Each number is 50 + 12 x the weight over its row's rms, rounded and kept within 0 to 99. Layers, rows and columns count from 0. The size before them is the row's rms in percent of the matrix's.

# up: layer 4 MLP up, 576x224, rms 0.139, rows 398-437, columns 56-111
# down: layer 4 MLP down (transposed), 576x224, rms 0.108, rows 398-437, columns 56-111
# gate: layer 4 MLP gate, 576x224, rms 0.121, rows 399-438, columns 56-111
up398 116:55 65 55 48 36 43 42 28 48 50 38 53 60 41 64 35 40 59 43 53 30 36 71 57 54 39 59 51 21 40 56 45 41 56 46 39 41 66 65 41 54 54 67 56 75 40 51 60 60 52 50 20 48 55 47 44
down398 097:38 50 48 33 32 58 51 54 60 49 48 36 60 45 62 33 58 41 37 46 34 52 52 48 44 41 37 60 68 44 24 39 44 63 61 53 47 34 36 74 39 52 39 47 70 51 57 34 60 44 47 66 51 41 75 50
gate399 101:52 71 40 57 51 58 39 57 55 47 40 45 44 59 48 48 68 66 46 42 44 49 67 52 60 39 58 46 34 43 45 58 68 50 39 46 50 73 44 68 51 50 57 55 37 29 51 45 46 43 47 38 47 61 54 54
up399 099:49 54 51 29 48 55 53 65 51 44 57 58 63 40 63 43 40 29 66 51 49 56 50 57 60 46 36 45 47 66 66 45 38 56 43 52 22 26 40 68 46 31 36 49 37 49 63 37 70 62 46 49 65 40 36 38
down399 099:62 58 51 35 57 65 47 53 31 39 46 50 32 53 66 71 44 61 63 52 46 45 56 40 56 46 69 51 42 61 46 54 27 65 56 40 39 63 27 67 30 66 60 56 54 55 52 34 47 57 23 57 45 59 57 59
gate400 108:54 62 57 57 59 63 56 54 62 57 46 41 36 51 56 40 41 44 36 60 55 26 33 58 70 56 69 77 53 45 60 46 39 29 34 50 40 60 46 47 43 50 51 80 65 67 58 43 35 42 35 54 54 62 42 31
up400 096:55 56 45 48 48 51 57 41 31 52 54 50 58 64 65 49 44 55 33 48 38 61 47 46 29 45 35 33 53 45 50 77 38 56 52 37 66 59 55 79 60 44 56 45 54 53 45 44 50 75 48 42 51 65 58 52
down400 096:41 60 69 60 54 50 34 51 36 53 31 48 71 52 64 47 49 51 64 59 59 53 65 47 51 60 50 44 41 17 45 43 61 29 56 52 37 29 47 61 47 34 48 48 65 32 57 54 53 46 37 57 58 49 59 45
gate401 108:58 67 57 61 50 39 36 67 49 43 57 62 60 42 44 44 45 65 45 49 67 37 50 54 79 62 60 55 39 42 46 53 50 61 60 44 47 51 52 15 26 61 41 63 42 48 58 47 64 50 34 33 46 58 49 70
up401 099:32 41 44 29 44 28 60 42 53 54 63 47 30 46 45 57 63 54 48 73 42 60 61 42 44 48 50 54 60 72 61 56 53 24 29 43 54 68 26 58 60 51 49 37 66 60 43 56 11 67 21 68 44 52 55 65
down401 096:36 29 53 63 38 60 48 51 55 25 64 42 55 52 50 55 71 47 56 56 36 51 63 55 56 59 72 51 50 65 46 42 42 61 45 54 36 24 34 53 44 64 56 47 61 57 57 62 57 52 34 42 45 62 47 45
gate402 092:63 61 47 55 53 33 31 25 43 40 12 53 32 55 38 61 58 56 56 51 53 42 39 62 69 43 49 48 53 44 48 41 45 47 29 63 57 57 46 50 48 49 50 61 59 66 54 49 42 47 36 31 48 64 24 55
up402 111:53 55 47 50 61 29 33 45 56 46 60 57 51 51 61 60 30 69 33 59 62 47 52 62 65 35 58 59 17 59 74 41 51 27 51 55 57 67 61 45 48 36 62 48 63 51 47 49 48 48 48 22 38 69 64 48
down402 099:60 47 32 56 60 51 55 41 39 56 65 55 63 67 51 60 49 60 42 46 46 57 44 53 22 62 49 52 65 70 42 42 41 55 53 49 37 62 52 60 10 43 39 62 54 45 20 55 63 48 58 65 55 39 65 45
gate403 104:29 58 48 46 49 29 54 45 58 37 53 51 46 37 42 59 49 63 68 56 60 52 45 44 74 36 69 63 48 36 53 48 48 44 59 51 47 60 72 40 61 52 48 45 51 51 50 60 40 44 37 38 38 61 45 65
up403 088:55 44 46 59 65 63 29 53 46 52 53 48 44 50 47 57 52 46 57 55 28 31 50 34 32 67 29 40 37 46 35 50 65 56 59 66 43 53 46 62 63 48 60 45 58 66 42 38 61 47 45 55 50 49 67 37
down403 090:42 61 50 62 85 49 40 48 46 69 18 30 48 50 52 42 39 59 40 71 56 60 67 47 49 44 68 50 73 49 42 51 42 44 54 54 67 62 60 39 57 55 62 38 35 40 33 48 46 64 58 56 39 57 59 63
gate404 107:48 68 44 72 54 46 37 58 58 53 51 38 20 46 35 44 51 40 32 58 66 28 57 42 65 32 67 49 38 38 44 54 48 33 46 47 39 43 41 30 34 54 48 47 61 63 54 42 58 43 49 38 47 69 46 68
up404 103:61 59 30 80 40 32 28 34 33 52 37 54 38 41 59 63 46 35 51 51 59 61 39 54 44 44 45 60 49 63 33 40 44 50 55 52 50 48 55 50 48 59 50 46 38 65 31 62 67 47 62 35 50 25 55 48
down404 100:62 44 66 47 60 53 63 74 57 35 68 41 55 27 58 38 68 51 53 56 45 44 34 22 60 63 47 54 62 42 60 45 61 53 55 35 44 55 71 68 56 52 57 39 70 35 52 60 52 70 56 59 38 43 56 33
gate405 103:50 54 60 63 55 51 34 59 27 41 45 72 60 41 55 40 46 50 47 67 56 55 63 56 58 43 58 60 59 60 57 53 52 43 56 53 49 50 71 41 55 51 53 64 53 54 25 53 57 33 36 46 48 66 47 58
up405 091:31 64 63 38 64 30 51 44 59 57 55 38 43 45 47 82 24 34 50 56 72 58 46 50 69 61 49 54 43 38 41 33 36 54 59 61 66 45 69 77 71 39 46 42 41 39 52 41 52 76 54 58 37 30 59 56
down405 093:47 53 39 59 42 22 65 39 65 27 37 40 39 58 36 39 34 45 60 21 54 55 61 44 61 45 41 61 48 67 51 48 64 52 53 60 52 28 29 54 64 47 55 44 42 33 35 54 47 24 46 43 57 55 57 68
gate406 103:52 37 46 51 46 26 43 62 64 62 50 67 33 43 48 41 39 42 39 58 42 30 45 52 57 33 48 57 28 56 59 53 58 30 38 62 56 48 56 29 45 70 56 45 57 67 53 45 48 45 49 43 34 65 50 22
up406 096:43 25 61 42 60 38 65 48 70 61 59 47 40 50 76 43 43 63 34 39 35 33 51 46 41 56 44 56 34 40 67 40 67 62 46 45 54 42 67 35 53 50 61 50 34 42 37 74 44 69 64 49 48 56 39 52
down406 095:63 68 37 58 69 38 65 46 61 61 55 82 53 44 63 41 51 56 42 69 52 46 29 70 44 64 36 59 67 51 29 46 52 53 27 64 74 60 44 48 36 46 43 40 40 68 41 48 67 46 45 62 37 65 31 50
gate407 095:56 55 52 63 39 60 31 51 51 48 31 61 38 49 43 59 45 55 47 62 55 44 41 38 58 68 56 60 51 28 51 34 53 42 47 36 54 63 45 42 42 38 59 74 49 55 60 81 43 59 65 44 75 52 51 30
up407 085:51 49 63 51 49 56 27 61 57 47 44 32 63 52 48 47 38 44 49 55 57 46 41 45 66 72 54 47 40 53 58 57 57 26 59 26 55 47 26 51 69 23 55 69 54 51 62 52 65 42 45 66 62 50 41 49
down407 087:56 78 51 54 51 48 43 58 55 44 45 51 44 45 61 35 58 46 46 46 51 75 42 60 45 42 51 51 48 68 42 63 48 59 63 53 41 37 49 45 76 55 65 52 53 43 33 41 52 35 40 45 36 27 46 60
gate408 102:35 43 67 51 52 40 38 39 34 43 55 52 62 53 42 62 45 62 59 45 60 40 54 63 90 30 56 43 22 61 54 42 36 56 55 36 58 44 48 38 69 38 50 59 55 52 52 37 42 57 36 28 48 79 48 60
up408 099:28 49 59 43 55 28 39 75 47 50 40 49 29 62 76 36 43 51 70 51 50 66 45 42 64 43 62 51 61 37 52 58 50 48 66 49 44 58 43 37 20 50 58 49 44 54 67 57 51 45 40 51 48 54 58 53
down408 098:59 62 31 43 50 61 33 50 57 54 56 29 42 44 52 55 59 36 79 65 58 66 38 45 47 33 46 61 45 39 66 46 66 50 30 49 53 48 51 52 60 52 36 59 59 58 41 53 47 47 45 44 60 59 45 56
gate409 102:38 43 47 54 47 31 46 61 47 49 46 54 43 46 57 58 56 52 50 77 56 64 63 58 78 40 49 55 37 18 48 71 58 64 58 42 17 72 56 41 60 42 42 54 38 27 51 65 53 38 44 44 50 49 46 42
up409 084:54 64 41 67 58 50 75 61 33 45 35 45 40 43 60 24 43 56 67 72 37 51 48 42 36 56 45 43 29 55 41 78 47 21 65 40 68 55 38 30 43 51 50 37 53 53 32 42 53 68 82 52 63 34 41 45
down409 086:41 29 54 35 47 45 35 29 44 41 55 38 71 44 48 38 48 38 44 42 38 62 61 35 47 41 28 53 54 46 49 48 50 80 54 44 56 59 38 60 39 37 60 70 43 58 29 45 36 43 39 40 72 35 49 43
gate410 080:49 55 47 64 51 45 44 38 61 48 61 51 43 40 59 38 54 71 49 31 61 34 57 55 70 42 37 59 28 64 60 56 59 48 64 58 68 68 45 45 35 55 58 42 62 40 63 49 47 47 50 41 46 36 40 33
up410 104:36 60 39 65 46 50 49 50 46 45 60 35 25 39 42 63 68 63 49 36 59 46 53 67 41 60 59 45 41 20 42 54 66 23 60 39 59 52 45 40 49 45 53 65 49 52 50 37 49 55 68 64 36 48 57 74
down410 105:43 53 42 50 79 49 53 56 35 51 64 42 49 56 43 52 57 69 56 33 65 47 58 43 46 30 48 16 51 11 53 49 49 24 62 41 61 60 55 58 57 35 60 47 60 40 63 38 53 48 43 64 26 40 34 52
gate411 102:66 55 63 58 55 49 62 43 64 55 39 61 55 43 62 64 29 68 58 64 41 34 76 68 74 64 41 56 41 86 51 52 25 48 52 58 30 65 70 45 53 54 64 56 62 36 51 72 36 34 41 27 43 61 53 77
up411 095:76 57 74 44 54 58 65 50 56 43 48 57 64 48 38 54 51 30 42 61 47 56 31 48 33 38 60 45 61 48 40 67 57 44 42 57 48 36 42 69 53 48 53 51 43 51 57 47 37 57 44 53 51 54 52 33
down411 095:72 50 66 58 57 35 41 49 47 25 59 56 46 39 43 43 44 52 76 69 58 56 34 51 19 63 47 61 60 42 33 54 19 36 42 64 51 51 68 55 42 58 59 56 36 21 72 64 40 42 33 45 68 48 28 42
gate412 113:40 49 66 36 45 42 44 34 73 24 47 63 47 66 44 50 48 48 27 59 52 47 58 37 84 54 68 62 47 16 57 38 60 62 68 52 54 54 53 36 46 58 50 48 66 51 36 29 36 38 41 46 60 61 64 68
up412 097:46 58 43 66 58 75 44 45 59 72 52 57 50 44 60 73 59 51 63 50 56 42 61 52 46 44 44 44 42 60 49 47 42 34 63 54 39 45 67 45 31 34 61 60 72 45 53 33 45 40 36 47 39 47 60 38
down412 097:70 41 43 66 32 36 49 46 59 55 65 45 76 43 84 44 52 45 57 34 40 57 47 45 59 55 39 30 41 42 27 87 59 56 46 57 45 61 54 40 41 47 47 59 66 62 61 24 66 39 42 32 32 67 48 36
gate413 056:52 52 41 46 35 53 27 52 70 42 55 62 50 39 54 63 42 36 60 53 48 63 46 64 59 35 40 50 42 51 40 48 64 39 46 55 54 43 68 36 75 49 26 56 53 37 53 44 40 54 61 53 45 41 29 38
up413 127:35 50 56 55 39 57 59 53 57 30 54 23 46 64 49 59 44 52 62 55 42 56 38 46 64 37 50 36 39 57 50 54 67 61 54 60 60 42 51 34 61 58 51 47 57 48 42 31 54 31 35 50 41 25 59 38
down413 141:41 60 59 58 40 48 50 57 51 28 62 36 39 55 52 53 32 44 58 71 33 52 37 45 59 43 46 31 40 55 55 55 57 60 45 63 66 49 64 46 72 57 35 45 50 46 38 25 48 46 35 57 39 36 53 42
gate414 097:53 64 41 53 48 34 34 55 50 54 38 54 72 47 46 54 42 46 49 53 62 31 45 49 70 48 76 39 50 50 54 57 57 47 48 43 47 73 47 45 30 48 46 44 33 47 60 39 38 42 44 27 61 46 50 50
up414 103:47 46 42 55 31 81 52 44 38 47 36 29 36 47 27 40 62 47 44 37 55 70 66 59 48 68 35 51 61 71 47 53 47 65 56 70 47 46 28 62 54 49 32 34 45 49 48 44 55 29 40 44 55 34 54 69
down414 102:26 76 51 41 45 46 72 59 45 38 42 62 64 57 31 51 58 61 47 53 40 55 66 31 62 58 64 35 32 77 50 32 38 48 46 45 40 39 45 47 46 69 38 59 54 41 53 47 43 40 41 61 74 57 42 55
gate415 102:48 46 49 60 57 57 36 50 57 59 35 55 39 64 67 46 44 45 33 58 66 55 56 48 58 27 50 61 38 40 57 57 37 44 51 36 49 73 68 40 44 57 53 36 63 37 59 53 38 55 41 27 51 53 52 70
up415 096:48 51 57 49 48 46 44 57 26 40 71 49 44 58 50 64 36 29 65 64 60 44 50 33 36 45 49 54 14 66 45 59 58 49 32 51 49 47 53 49 62 60 74 49 70 49 51 43 42 79 54 66 56 37 51 48
down415 096:45 33 52 38 42 52 64 46 55 27 55 55 56 53 31 40 54 62 49 56 46 56 56 58 60 73 36 27 44 51 49 57 63 47 61 35 57 41 62 45 41 42 59 64 31 61 35 70 45 65 78 57 57 62 63 60
gate416 113:77 58 58 49 54 47 43 52 38 50 50 66 39 50 57 58 43 47 32 41 45 35 29 53 65 57 67 61 26 41 70 37 50 40 41 59 65 58 40 52 53 49 61 63 41 21 55 48 56 58 59 28 63 37 18 39
up416 092:50 40 47 65 62 65 56 48 56 58 58 50 36 49 30 42 59 65 65 61 40 62 74 53 52 42 33 40 47 73 51 74 26 68 59 52 29 61 38 23 55 48 46 58 60 56 56 38 45 67 35 78 48 39 56 47
down416 096:74 42 52 60 42 43 42 70 37 45 46 54 47 61 59 63 43 75 57 57 54 59 40 71 48 47 47 63 41 47 57 44 47 45 59 59 45 53 70 43 50 45 53 51 50 48 48 27 51 36 56 63 77 57 27 44
gate417 108:47 51 34 70 34 28 33 40 55 38 31 47 45 49 49 46 44 56 62 64 60 52 35 48 75 61 71 57 26 40 53 38 55 38 52 50 64 57 53 35 48 45 58 41 51 45 50 58 55 33 45 18 52 70 69 57
up417 093:50 37 50 35 47 61 39 45 67 57 57 68 48 57 54 50 44 36 47 68 30 33 57 59 28 37 46 43 49 56 55 43 45 63 59 52 46 26 48 36 48 31 40 41 59 49 44 41 69 41 66 54 61 57 41 54
down417 096:64 56 69 42 40 63 56 56 46 45 64 48 29 57 39 43 55 55 25 48 63 45 72 51 62 44 46 48 40 49 48 52 52 60 46 40 40 65 60 44 58 52 33 50 64 50 40 26 59 51 38 41 79 36 44 58
gate418 105:48 41 60 59 51 53 33 48 66 67 40 62 69 50 36 58 51 59 42 47 55 57 37 57 52 40 45 44 31 60 40 43 44 50 62 47 48 64 82 39 39 53 56 40 57 43 45 50 62 55 55 32 46 58 63 60
up418 092:52 65 36 57 41 46 71 56 60 51 61 58 56 59 57 47 56 39 46 35 46 58 51 35 72 61 36 55 52 76 50 34 51 27 48 56 52 22 50 40 47 50 34 56 66 17 62 27 74 37 42 55 62 51 53 56
down418 097:63 31 38 39 43 51 61 45 49 71 48 45 36 27 62 49 50 35 51 53 30 49 45 55 29 39 56 54 60 59 42 67 57 78 49 34 48 30 45 57 58 39 52 64 64 53 70 63 56 61 57 38 58 52 49 34
gate419 094:60 58 38 57 43 40 50 59 62 50 50 52 43 54 53 53 44 52 48 26 62 43 50 68 49 28 59 41 34 65 48 49 41 44 66 49 33 64 68 35 35 48 59 52 79 48 51 41 59 23 39 39 44 47 44 45
up419 095:58 47 45 73 54 45 51 73 57 53 60 71 61 53 32 47 54 49 61 39 51 49 52 45 58 39 54 24 47 36 54 60 53 40 56 77 48 49 37 60 44 42 28 52 37 57 58 58 46 50 63 22 28 56 58 60
down419 094:64 48 53 48 44 48 57 74 38 47 28 42 60 59 53 42 49 54 65 63 48 24 61 56 60 44 51 64 47 50 45 25 45 32 57 60 60 34 51 44 54 43 31 69 41 43 24 52 33 64 54 35 58 50 40 53
gate420 095:47 45 57 54 32 45 51 38 63 41 52 67 62 48 56 54 41 54 52 28 68 50 54 51 77 50 55 73 30 66 43 59 43 45 47 54 43 60 57 50 32 33 49 90 65 55 47 64 51 55 53 51 46 51 39 51
up420 076:42 36 21 42 28 53 46 58 55 32 58 68 60 55 57 54 49 47 52 27 67 57 40 57 81 51 57 72 49 50 65 64 44 48 58 44 57 63 49 61 33 63 30 76 56 63 48 52 59 55 51 43 69 44 60 48
down420 086:65 45 60 44 61 49 40 61 54 51 42 60 51 73 40 39 50 53 51 53 52 52 55 66 56 64 37 46 24 66 44 46 53 42 51 45 58 57 48 62 50 63 65 32 43 70 36 51 52 60 46 46 48 56 36 72
gate421 111:50 49 50 37 38 33 35 57 37 30 51 52 51 53 57 46 36 43 39 64 49 62 46 54 75 39 62 61 43 52 51 39 36 53 49 35 59 72 48 50 55 57 52 45 26 32 47 46 42 60 40 39 44 55 51 46
up421 094:42 55 51 40 42 43 70 44 62 52 28 65 36 47 57 46 46 24 51 53 68 36 39 54 67 59 60 51 41 37 60 37 40 52 43 54 48 46 55 32 44 51 46 49 52 44 55 54 67 48 44 36 57 64 53 56
down421 095:66 62 77 56 52 41 65 56 59 43 52 54 55 47 42 47 47 43 52 51 58 36 40 54 43 53 38 76 45 57 46 70 42 50 45 46 67 30 55 53 33 75 57 46 43 74 40 57 73 50 41 55 40 39 27 53
gate422 088:45 25 41 53 44 37 62 29 66 42 24 54 64 40 36 38 46 60 45 72 62 46 46 67 66 41 56 59 19 47 45 49 32 64 48 53 33 64 58 42 50 54 51 46 43 57 65 48 43 58 44 40 45 87 47 31
up422 099:55 40 57 27 47 35 44 43 69 44 55 64 65 49 52 51 47 70 48 44 76 50 35 52 61 41 80 45 31 72 61 56 38 50 43 50 57 47 57 56 47 25 41 53 50 49 43 23 48 54 63 46 64 61 51 66
down422 093:59 63 57 65 50 53 42 44 52 37 62 41 78 42 44 55 50 38 67 45 48 44 49 30 49 52 44 57 50 49 41 58 38 46 50 60 57 29 47 50 44 40 15 46 50 80 26 33 50 57 63 56 51 30 70 46
gate423 101:44 47 21 64 39 29 40 44 52 50 55 61 73 70 50 50 46 57 42 27 51 25 36 41 54 40 67 70 47 39 64 43 63 41 43 24 71 39 55 33 50 58 56 57 53 51 47 56 45 61 58 33 44 51 45 42
up423 109:51 69 69 37 49 35 48 42 51 72 29 50 53 61 50 62 30 60 50 66 44 43 44 57 55 40 37 39 48 65 50 43 36 50 65 59 34 87 73 59 36 41 44 41 66 39 45 54 43 42 44 46 43 44 39 61
down423 108:42 65 35 38 61 55 48 60 40 47 40 30 42 50 21 48 50 55 42 58 53 59 52 24 58 66 17 37 45 57 48 59 46 54 67 59 51 62 67 56 36 42 52 88 61 44 60 35 37 58 54 52 71 51 30 64
gate424 095:24 56 42 63 43 24 35 50 58 64 43 45 55 42 63 54 24 61 53 48 51 55 70 34 65 42 53 37 33 63 28 66 46 65 41 41 63 74 57 55 44 54 64 39 39 49 58 30 54 51 54 40 41 40 46 59
up424 101:55 40 45 49 52 37 42 60 52 36 40 37 30 49 34 56 48 54 57 69 42 43 40 21 43 32 47 69 67 55 57 59 67 54 52 52 44 78 46 52 45 68 60 32 44 65 49 30 31 56 65 40 26 53 81 55
down424 101:46 45 64 20 53 43 39 18 59 29 59 64 32 47 44 33 54 59 52 61 76 47 60 21 32 58 63 56 44 29 59 62 54 46 48 49 49 71 47 58 64 58 58 42 46 66 65 30 48 45 44 39 48 46 53 61
gate425 092:64 61 60 57 43 43 60 64 48 43 57 46 49 29 26 43 44 46 50 64 61 52 34 56 68 51 57 63 38 46 36 48 51 49 63 57 57 60 51 41 27 47 36 48 29 44 48 41 35 51 47 34 49 36 50 68
up425 064:56 47 31 54 56 60 27 35 40 47 55 65 41 61 65 63 51 62 55 58 54 49 66 64 51 45 56 47 55 42 63 41 50 61 43 44 49 50 63 32 63 56 52 46 72 57 52 49 74 44 40 28 61 81 31 44
down425 077:56 51 81 59 42 43 43 44 61 49 55 58 59 45 31 48 45 44 47 61 54 53 43 56 60 43 62 52 47 32 57 51 36 40 51 39 66 75 57 38 29 67 54 48 28 51 56 42 20 43 42 31 48 38 68 64
gate426 101:65 50 61 62 41 43 62 43 41 44 40 64 51 48 64 52 42 47 58 61 41 44 28 53 62 50 52 65 37 34 54 45 58 25 49 48 45 34 69 34 55 44 55 75 66 55 37 46 49 31 41 25 41 41 43 41
up426 083:23 52 42 37 56 59 52 52 61 64 79 58 60 54 30 43 67 57 67 44 67 67 76 48 58 51 50 25 50 62 60 68 34 71 48 65 49 57 46 50 62 40 40 42 61 46 55 50 45 68 71 64 53 64 51 45
down426 089:55 34 42 42 43 65 61 24 67 57 57 52 58 55 65 47 55 41 58 48 59 58 47 26 53 37 51 33 30 51 50 22 61 46 48 48 29 47 60 40 58 59 48 65 78 61 46 50 70 65 55 48 52 52 54 50
gate427 106:64 53 65 58 48 34 37 52 42 67 37 46 49 47 70 57 44 53 73 54 71 58 69 38 67 55 63 54 38 47 55 51 52 29 61 53 58 36 53 18 60 43 50 49 60 49 48 70 47 60 41 48 45 49 49 56
up427 093:46 46 50 41 43 48 55 52 63 80 60 57 55 57 42 63 54 73 40 54 49 59 53 43 58 37 49 58 40 41 78 39 42 31 30 29 48 61 45 43 43 58 57 45 54 44 47 58 52 34 56 15 57 48 43 67
down427 093:69 67 40 41 62 51 44 45 70 24 65 58 53 61 57 37 46 54 48 56 76 54 53 44 48 66 71 68 57 64 31 38 36 70 49 44 47 62 34 36 47 45 52 58 64 44 23 48 62 53 35 52 61 27 40 36
gate428 112:59 69 40 57 54 55 32 54 43 44 57 60 47 40 38 54 57 50 56 67 69 50 73 58 62 30 48 54 42 56 58 48 45 50 46 46 73 50 52 41 77 73 48 40 47 62 48 59 34 47 31 52 74 85 71 49
up428 104:78 56 45 37 35 34 56 35 51 40 46 53 59 46 62 56 58 54 69 37 66 59 75 37 61 58 66 58 54 24 31 66 30 60 57 30 50 16 51 60 45 52 51 58 46 54 39 43 57 43 30 47 37 59 49 64
down428 104:51 36 22 29 28 72 58 57 39 45 46 33 51 27 63 45 48 47 53 67 27 45 46 47 42 55 70 49 45 49 72 68 57 46 41 53 44 35 51 51 50 44 60 48 47 55 68 43 52 46 78 64 40 38 45 45
gate429 103:51 34 38 42 60 59 28 43 75 28 46 56 34 40 67 75 55 51 68 48 38 44 44 44 66 56 56 60 46 50 43 85 49 61 50 44 45 55 71 24 40 57 45 63 47 47 53 42 58 38 64 38 47 32 46 37
up429 088:79 42 42 48 50 59 47 48 42 30 44 41 40 35 55 72 50 40 69 39 61 27 46 41 59 36 56 47 61 43 38 65 35 58 41 53 52 41 55 52 40 58 37 74 66 66 60 60 53 29 66 71 65 27 29 59
down429 090:73 52 46 53 32 47 56 45 41 53 29 41 45 37 44 43 53 38 55 51 43 45 38 45 37 38 54 50 74 41 45 35 43 38 56 51 60 57 41 53 37 35 52 69 52 74 57 64 55 36 48 53 43 65 49 50
gate430 101:33 39 56 77 65 35 54 48 53 74 48 48 33 47 49 64 57 33 43 59 50 24 50 42 51 41 70 51 50 50 55 49 34 37 58 47 47 53 62 46 42 41 62 81 58 56 52 50 56 51 44 55 60 60 49 36
up430 089:44 57 57 60 42 32 53 55 42 50 36 48 40 58 58 48 53 26 48 48 58 43 51 61 38 42 44 39 62 53 66 62 44 27 66 36 66 48 29 38 35 63 52 61 62 34 45 14 58 62 60 55 51 51 51 45
down430 095:59 39 43 48 29 54 60 56 41 21 54 54 65 57 54 50 54 55 52 49 33 72 31 30 30 36 17 51 38 55 64 57 60 72 42 44 57 47 40 55 51 46 56 36 13 30 53 43 54 54 42 54 43 40 32 34
gate431 114:47 24 54 84 46 40 36 62 65 35 50 59 51 41 52 51 56 43 64 62 68 25 54 46 60 39 60 59 24 78 65 59 55 47 64 49 51 46 78 43 40 61 42 58 51 60 49 38 46 50 27 11 44 39 54 40
up431 104:58 52 51 51 58 43 62 60 36 49 46 32 39 47 41 66 24 76 65 79 30 25 42 47 48 54 47 39 58 51 36 56 54 22 47 60 34 49 53 45 53 68 51 36 52 44 53 55 45 78 57 51 42 57 56 55
down431 104:56 65 39 35 63 46 53 38 53 45 54 52 63 58 47 30 40 58 45 51 54 59 45 55 58 37 53 57 65 71 56 69 46 58 39 53 52 54 55 66 42 61 22 54 43 47 40 41 70 54 73 11 38 47 71 42
gate432 109:37 61 53 36 49 46 39 49 80 29 41 38 41 31 35 56 45 49 66 45 38 57 40 39 82 54 64 54 42 36 47 66 36 44 42 50 33 53 46 27 47 50 52 71 47 49 60 45 59 42 48 23 62 52 42 32
up432 105:36 62 37 61 55 46 54 13 73 21 51 52 50 52 40 57 70 56 18 31 60 58 63 43 66 53 74 44 42 24 35 46 42 44 64 57 52 33 68 52 53 61 38 48 51 62 46 27 64 46 42 28 41 41 54 44
down432 103:45 57 38 57 53 49 38 57 37 41 32 62 65 71 63 50 33 41 32 44 49 54 37 52 65 58 21 47 27 77 44 38 41 58 64 60 64 57 60 62 55 59 53 46 46 74 29 65 49 50 47 29 46 55 40 31
gate433 112:64 57 43 71 48 50 44 69 51 65 52 46 46 41 44 50 61 53 39 71 38 31 52 45 61 41 39 47 50 59 43 45 45 52 74 35 46 36 66 40 59 57 33 65 38 44 64 42 62 43 44 57 56 48 58 52
up433 091:55 62 61 48 63 69 73 32 18 33 61 30 64 57 45 58 44 44 56 55 53 45 56 40 48 62 57 50 48 51 64 41 45 37 35 49 62 54 31 54 62 47 63 64 56 65 39 68 45 49 50 50 32 59 45 42
down433 090:65 46 48 57 73 55 50 42 38 48 52 53 64 56 44 39 48 62 31 42 44 56 32 65 77 49 53 58 59 70 48 61 42 57 57 42 62 63 76 56 56 54 55 24 48 46 69 26 47 51 54 54 56 37 53 37
gate434 029:49 44 44 52 30 47 36 60 44 55 43 74 62 20 41 34 51 63 59 43 54 55 46 48 69 53 54 65 57 51 69 63 61 29 57 49 50 68 59 54 69 33 41 64 59 40 41 46 37 54 70 47 45 48 49 33
up434 138:60 51 52 54 60 46 43 49 51 59 45 47 48 41 39 45 48 49 33 57 64 62 14 40 77 42 46 54 52 41 49 43 58 63 49 44 58 54 60 42 61 56 26 36 60 61 50 44 70 67 54 50 39 63 44 78
down434 164:55 57 50 63 54 46 50 44 56 59 46 45 47 45 38 44 49 51 36 62 65 69 14 44 80 49 46 54 55 43 39 40 52 59 46 41 60 56 60 47 67 54 34 44 56 54 54 56 60 60 57 54 32 63 39 76
gate435 101:58 49 45 72 58 56 43 59 49 41 25 51 23 49 53 66 53 53 46 60 43 37 73 56 76 39 58 73 47 59 51 56 38 56 37 56 44 50 54 30 47 65 49 54 38 30 49 46 56 55 45 38 52 60 55 54
up435 097:25 29 64 42 17 51 40 50 45 47 24 64 43 61 35 47 47 40 84 55 48 45 24 54 57 47 72 46 52 50 49 48 38 50 58 56 49 59 45 33 38 57 37 64 59 50 61 68 28 35 45 54 33 47 55 39
down435 097:53 56 54 52 42 42 24 36 44 37 54 37 47 30 50 51 48 61 55 42 60 67 58 41 55 57 49 25 45 47 41 64 39 51 38 55 73 49 49 47 61 57 41 68 32 32 55 36 58 44 27 61 37 64 64 42
gate436 039:72 49 41 42 54 40 38 76 71 52 57 45 48 43 45 50 50 67 40 63 59 25 44 25 69 42 58 64 26 45 38 57 57 51 54 50 45 50 57 27 52 41 56 71 59 62 49 48 47 53 40 39 45 41 59 67
up436 130:46 53 53 65 66 50 70 68 23 68 48 79 66 52 59 48 49 46 40 45 54 40 63 53 56 56 68 40 67 72 48 57 61 38 52 52 42 48 24 63 54 53 55 38 23 73 45 72 46 64 55 52 47 59 38 52
down436 151:52 50 58 63 57 39 73 52 21 67 59 76 67 50 59 54 49 38 51 45 67 47 56 54 52 52 72 43 68 70 37 42 50 46 52 46 30 50 26 55 55 52 68 44 26 77 48 74 49 60 54 52 43 57 40 51
gate437 107:34 40 57 53 68 34 56 66 63 47 54 44 34 36 42 59 62 22 49 53 65 42 37 42 57 56 75 59 39 59 46 39 64 57 53 53 45 56 57 32 36 69 64 57 56 77 47 51 59 51 46 41 55 66 56 44
up437 088:60 42 59 50 59 56 48 69 38 48 61 50 34 51 29 41 47 33 48 70 58 59 43 51 50 37 46 42 52 36 30 40 45 44 58 47 36 42 52 46 51 46 66 65 64 63 34 36 46 49 50 54 53 47 63 38
down437 092:58 40 41 79 34 57 48 72 48 60 47 14 48 66 71 60 59 53 51 60 71 60 47 46 46 41 49 57 50 45 30 34 44 42 66 52 56 44 15 63 67 55 55 63 38 43 43 27 47 41 51 44 51 56 52 35
gate438 092:64 50 35 46 53 54 34 49 50 33 34 53 44 32 54 51 37 57 51 50 58 45 64 48 51 45 79 39 51 33 48 46 45 41 49 47 36 77 32 43 28 52 55 61 38 41 43 52 40 58 61 25 66 42 68 42